Part of a small language model's weights.
Size: 12 layers, width 128, 2 heads of 64, MLP 320 SwiGLU, vocabulary 8192, 4.37M parameters.
Architecture: RMSNorm before each block, rotary positions, biases on query, key and value, untied embeddings.
Training: a variant of Adam for these matrices, 200M tokens, 6104 steps.
Each number is 128 + 32 x the weight over the matrix's rms, rounded and kept within 0 to 255. Layers, rows and columns count from 0. Numbers have three digits each.

# v: layer 3 attention value, 128x128, rms 0.0771, rows 77-101, columns 0-127
# o: layer 3 attention output (transposed), 128x128, rms 0.107, rows 77-100, columns 0-127
v77:100154180068177069158096115187140106142064071087178107090101140108069130106160103156116139117081135184136113158090157125077132110096207129078075169161092118114081128073113150102147123130100163048152121186133114140154105066094140102162099142072120110161131110097150120106100136199070181142087115103183140027129150170101144088103111124151110068122074141068074084146111132071092043040097
o77:136105102125073129110089091139176160147098107089114168119077135177033212155109128081137161106111103212106108096136184126096055122152160121130114144192139231162142142094145124051156142092100207069116143169061084131131143095145168118156109161098119159158183203072108183110132189114137154142051147158183144060122141184133145100054128131155078149143067112128135126152128145073103115078167
v78:066146161053144082133083119169160154108135089159085177133116087053100113156113144130149139150135176121106096108124185137114120114096149125141031130112105132055141098162116150131116086136121117106122105131096116150157148136068172155087103120095131067132134136168114072146100204145145113149112129176058124059105174075140203107139140053070141101109171150158155143159156104124083127126133
o78:120142119064126122129117153089123135130114082149087112124090162052081175137163085127190172120111156096179073147122165079167155111114155154129115131111132195146174069111138172078068137127174108101120096138097127142187106139107192088102083119114163077177178162140073095152142205162148146091122177156112134094118131100103113202106115104144112178104152147134154138134183119147173105077221
v79:035113150192099169109097165137126150161116144162140115101185078132120147120165153150131122103109117161163090135147109103113096108123090090134202090138101133148102143191142169130163095124184116144147138091076138141128156117117155102117154122169229135095084123140113074154068128118190124137121109134150046173136146139134164110138151121094107181144103149147158141083156086107120134082154
o79:082166109195147120177117137091151133137122146145141132106129093114135098102124100127136140149117088140121061148124129094125075130138136177081114129147110184127178119176172099162118122139162119159106121132174159115145137133087139174127141143160206092123114142128105108169080158096156181149137131116113112182181122116129129158148180132124172151139083115114126181142148149152113089145095
v80:130134066077072107161113117113111084184151128049181133088112085096128121107142121130073108085063133135179114192126088138139121097185076109093155169231126128191088107049103129121138109118096163106167122167175064093111109149107082178156086160099117169129147098119158103163212077084063053107119129176151110143168136129155147067114175189160142110133120164131126189065115181169174160152143
o80:093120124124110052189114130204137148195181132084162161081131032081104045143098186118061137125146172153079115135147135145105136107185140133121119127138145130133104152130093110072166141171152122084053134109183069111160135078090104197152143170116053118113135095138224120161150130078058123123123155120135107086088146119088099031178187179119129106164146128131130163059096201119065172169150
v81:147164150100134172115122153137056092170111073200129132128128097159110104194096178050157116104125116162102147048131185089119074167092115083155124047119136118109153199225087137084108140131196167125105144129123118074161116112094117066114093115148115149087136160171132167109115166120129142106158077095097075111111132064160080167188114117159169151117114132145231098209101102130095125104150
o81:095183111135169102183147177098071041084121143154146106152140106136170077163132095081233131083131066164113143176126150068145130124039124104163122127076131124085160087121104155139069049152187155241161150124138146183078052118161197063102113121187093115127146122157109136103095166172121174129143046166114124154154105117095135148177084080171133088079126173175132137142154145080123112141105
v82:109130175044080097090139118163159049148175145146142136116103111057139122188157121117197096112117142120124146111112085170157141117148176160126113157158137133148122109094164133088150086152104116112130125124132143147080144142117114115151198126094124216094094080128092115126127118133074066142138162160088159125143124109081137146068127073132116074161161149159141164083138195150162140121144
o82:127091138088139161148095086188134106143192111050138151125095109096144135112255097088126121132145163092171093122100120144131137143123115118101103142172163104103142109098085074106173149096114155008086105113083159069154157161117123127157145099081134133087120145133124150206108099112101124168141159143103166090121088110149063145125165075116096167201117151127170133123134155134066094150145
v83:178089106206128164115159169149155098101159128135092111092171139161085109161075160200053183117096117141101144168097113175140155107160177123124138091114092152140080097121174088093139162122125127108135089165120142199071135147077129127097115102138110141156153121140074110091095104115200096199122120134127189167124075194147106078122075121166131144136164171154109092106156162164070132188129
o83:111154112115174120097182103131139125167155142136097162093214097119197143094119104134102139080091123114137109104129073178107132056160188141114152119106141139151136181157114086123142144155159121109143176099092053125174144170102209167093151081044112128113091097088117073149122116153100114200122109104128171150107131130107153171170120191141141161160097145123130072111088066172112111134123
v84:126115124181129178130162147180150134143131139180186177191083093123135170194158102151043120085124173128121157126103151114095195196116132136083193142118124143093187183098141100180139128125116153154147124106130187169153102234128113117160138143206164178167121169119149131143071124116095101139209129122135112210136150062139130143163055115078084109162103176094154111131083066178131082222161
o84:218102162189113180116163057143085188155091121123221086134083072130176107139073111177087142080081032058116087144113142112157171126136134160091188124081122071136170144127121085134158159046092124190082158102147104227154127144118062146152105114172111149140099135197160132106129074084117105161136150177127174184102164086149147102137110115156164065152112078149205108061135077146101127108106
v85:243130145165191089115126051114128119066081141226127141115154155069140148138117186173177133167168098171075162130141199090211145074143102076162067070131147128169090095116099124186130128183173134162112149139132124151134039109144118075105127174156205138045113188135117144212171122070141167140115125158188159152116159168095195087154128091167127084120169152147123110127076038122107087133052
o85:150101087059135137128139104068158122178086139154114163157228222060128125170175115092159102255092135107127107111081162107191173120131117096120124113158060161151098184143117122172117145103059141147176201196071189100147132172158195149142123188107144174085114108199152050194145135124158151115162148127129087164175148184052156191155072101109080140122140211142157137121119157157150159179132
v86:129117161113085107169171130144104086076172109136133141144056113121117119099091142107120134155135125084109129147130104082118134143134075132116112178124160144112116137137128047147121128094069122103060043129085065140115129120080151185147163053106097156122118094036152146170208082088169115207160158190140157168136075048109119144109110176102092152148168127125183141177191139144168202162127
o86:146183180160092073146162190189133068142171050102155131141126132077093153126126157175110117164139146138172134149092069120097142155156148122112157162135203134077094180124124156123122168113109120171169044106159084140143190152101116186150177104136044134139153132092135098145191158138192120141191168099136118103112087109089126106137117218129106146149164120167172124080159071165127158128119
v87:209157066165095122192150036048127123114146101123148104116165137152147132138080209222079109126080142076094102141129152142104066141142159090139118141159131133242140143085115115077100115134111112078119178126138106109074143098110154193159104086114118144131149096134128086120163120093101065170188172132111133173123093129143165106140110132169094132182105110141082111110136185153120150111195
o87:135181160147142102162131120120137110158177123129172162072161135091174101153077165143090125118133180078144141096163113139078130073203120126087158166132108074133078168108101067091118085112142134085112124138122170149156171094101199155152130148120083114092116071072173116168110153148086059197156199092099101107073096136205143095146127139101117134154119117150092146148010184133134156134148
v88:130111095117100109178152062142183091121034146151079142124124179141174114137159065151187165176120142118083110158177186164173110125158146096121187113144162114198086200111062098104164070099156138139064145153078141144146109095174094098176149145110186155152130121106082138148200093062118102104185134184114139107097114149127161100059178097107136076085154131105151146130152091195133136130107
o88:130110126103149180145093092169069080180115141139055116120173150053129095114158137130188107167131161092124109075139143140141103137134102146086147116155058040071062141099116071077109125055121103069176116194121168141184176131128112106142108190039124134102178124099193087129129065157125117129138136100133084146070121116142136163091169084112111125075165236063176163093127117156101191165148
v89:151084096101081116194164068126088135122122165106137116119147053146127110131117133178054131157118071198080101160153147155116109086158146133133116112186136122098135113038105094085091107133068139134145100168131064088084106124097102152174135146093038099090234071116148099118144128105082113127146098158097116115075142213147135033118185090179105100112143041185115139095115157129075124109129
o89:066106138064088072175134098147112121125118161157095166063166113046108071130132156130139148161106177166120114089165099186135195069175135141113143054198122185136137106102127100125110111101114126049129146073103088135146106095145165089158083140093101121112167088098137129143054172138099112087115118066124095049079142116154185143157124142046152123110184116154140149132061191131126197138169
v90:089046154123132073076112185092149143108071198137222081109121111050109072104132147129214138136131129175124062158145118190102184104152140118100126138108069157151101135147132144160185076129170100107131170103183180151061130137159150086124152080058096065197138147154099118103137158135107136205098150129165151196154125149148106116111107146154110080123108126141121144168101158089074107102168
o90:189059139175102071070098117095129169074079141074161156113150151144116191150137073131193160127163138178145084123143071146107080137193128176157045113161072255117129117127168094107163160122136113065149164111155152038107170098105139162132120096045145152115170150073093112175185109080071126164114138137171150107130081151182093140143124119206098148144043135133145065118164114104160119103159
v91:173160149195116135105153090130057143112176048039120101161117109069126155103112140189149172117163146112081134142091092097158100085155125151120121149196090118126110048131113165129122128155078098137135067150112110151126129119137133133119111135130112162204151107140182071147133038155037102220115183136075114095090077129114125119174129108150171151126103174143122187165062147146169111134159
o91:125162101134117182180133120137086154176159083145084134206112121102068114114146104117079129101144124156092130107110142121142133045228107140162173153168111082079091093169118177113173160155097124138131118082106131085099116093152117190131138105115139139170114116083170107155138120158082135140122174111100134140023159121066101145177082102092154152163140138146106135103108150150156087114101
v92:124123152094074140062155184137119198142138144153145103157088136169117122111130156124155224124082125107127148123159130139182172132108065175181041078093210140128180162126098177162190121110140119147153150053160164120158150063199110164150138107092168079098143089110102113164128130122098107147108218131115150190105099156133115144115088080115140156176145099112125108159147201113153106065078
o92:139160120113097134119143155091165162072121084151098114166064151139174100095122121143154111201120209090176077116152107122147162147124103107146090115087172233134090110118075140162165132101114142101216103099208177134118169156123097172114132123107147169119067122107110144095122116123126076142112094096125163135063078141171107110089149037077145131177114132118143147050114178119115059115094
v93:052186133126070080092162120162165096150140154078192168097134077137053149090157144119046174071132177140192174126134081088104128099125133195053167171136149173158097122087155143131177078114093055030197078171159089148154164100089134135159119087140181161172094041113162056136110133149064084133065142126171161118131123179158207091147058161127159193133132148132109092152099207077111146128154
o93:162153084172090095112179164165147165137120088120171169098074054188064166103082079041043172060159138156127107086154108142140088108176170166114140156134189230174141160125120131050155172118202151108096106135168034161174090106101130200188098109112098163120108128031158109170147172111059129087072193123135197094127111137094122087116130192184171202136125103123132151067144172147082076071119
v94:195160106117058094134131097127091122173072174113189111098106137170113087070132135140088124095163132106201107146149161124055098133146087125151189141145115139115114153116073135137107124125097165106221150093171159125145134125170124172127126147160138119127172121157151107158135066129140108104150188103106084176150131199139094171146108143122111167097137113100108181111132153123174111110180
o94:129127097217090048135094131137072150093105131121143127078097095172160055146081155174067124134140175153161162097106114162094070137189158158120127150170118146154104148157086103134149098142199141108112129102123086134146116061120094154163160077166098142116138115135157148142152122094125112106107166105140154084150129168103145115172165143101125092125103091130163128102118203128149104120092
v95:139158115064063176156188148070061146138163167099082071116165169140115150089186140058104108157075064144165111137166077103111100089112102053167149148184128133100133121113166140108138123111178108144173118197112109177110110144148076128186062143135082104082110168094087197056079136195135057187100084066179102139124163132126095181134165150163177149104139098144066125141131127063115100061071
o95:027153156073137138179132110073125107138150218174109152139180110203139078113114129074086078189123130178086147143124139128153071123126084039112132174121194159118139141137157114126196070162085094168167136169150110078136091178138083104128079091128106114107139163157043210055070102129113077132109119078086066117105158140087125135173181166091108114153166128198044156121125140070107166109156
v96:115143117104119065144083177068136130156155040051166063085116163074131088071114123139108046130118130161190145113160071194092112119148123114170141091161149144102129052109090083138165152095190167121108076151134179087055099115067138182129108122141133169034177132140149168124133147031173112128113133140108139134133146128072169224158156144147106102173134090193073189062176137129185174202102
o96:136131147093090015107069120105185159214118151062158177057122138091132118140164164171103075192091139141150135088192142176081145191154107159173122108162184131117154146172088115107174146161125135017036112112108164096159155156135119197143129175158060079073137190153210129162135188056200085139126159070056107084109102127148085136192212155136108139231141147110116168166126157122117138152088
v97:127193132101104136131098116102129140178096165080131162126155160185086155140138171121082142118174134167103095144112144114100074109092149136078142103056118142081131140107107132158100104162120121119179201147096140122080132111142156145105117126169106123114185109152172183076033130122141187071121107102144112121132151126161094152195177110135143124122089151116091106113069165081070115107136
o97:091169082170072135094142160092079114061098157149167115080167089173103118167072166091133167095113118119115107120190123139115082141093144148136163104125149115178158130108168130142094126127131120076072138142106110144140082100146179090138116111220154098090114134072076176083154169121118121044105147162173130157149141118079136142148105145169147115139117100165107097165133184078172100091149
v98:111120128091155124102140079151150137165136143123146146081130155105171126146118148112130103111118110146126149108173098116192117069120189119161103153105167151177110145098139114154138130138210116124108128148207138084083142118172054082193147119100167086043133144103099145113146113062172099081104156130089196178121144186103153129098189108207171111137106117133124061140088150143085086130076
o98:130110107076139090102114090156169142146154139112122160120202140167153095094177153070142104211146143083105106071171097157161152107062125062145090142164090193134100174099088098107111128129074120060145191128211203139163124153123163146190134155078100137045126100178175132170123167086146086090138072125107139115130095130095120149129154084161114158156145119090103113133092181122068134179100
v99:122120187159151137183157088124064140070177143192110083103112114120122164091106183103146130144101096143065158080085150071069122116118148103152094125084115142093162100140123130177090161119085057101110129173114105123152096111145077082160043213146092134050116156048098126141103104098082139090077134117120106133072167117136128113151133130137094165141086129074104107132136091151074167085148
o99:077156090143121112149186067130190126112147177160107137173182152156090124168110170109152102174112113185115149078075114115126194128164135116086168164156157237136097199162129147153106087120097110187174101103118184169096140170157143095161098158176113106139121159158048119136123204111149126115119143152107088132091129128116125123153040111103102121116160136096138108210108115181116149142134
v100:101164159190129146136093120172138140059136234193145138127135083107122168114170157065176127152131126132093168133111061115115163170139016097113105131118180132126171144153145156150142133180100069121128099068125121147131177147140142113105129098148103139127147146069186083133114070162082117151157178121094169165098149054126122139122147128083152158138162146143124147142182133125160126108178
o100:172155150188116188175175109160153166058128132142140105170144148123132144109131101160114152096111145146174162136069131090122160152207071121123128120110161155080152151147130142163148153155111102156177115105151156092112189166148086172127138118181153129144113150160124122115152066136156134138132153185122164115135102113163131176120110124097125172066129098112168178126151120141157134088115
v101:082146143157151136099158189076149076116123111086150132136155151157160095129102154104139161162138148154211153149152131250126168096163115115107113089196093132111070137106139142128086106126167150114051091224107113103072055155106124140058127121149071105159127165103154154078094175120123137172121149112125155092136118178179136108152160179126090138109158162127054126078183124100157138126114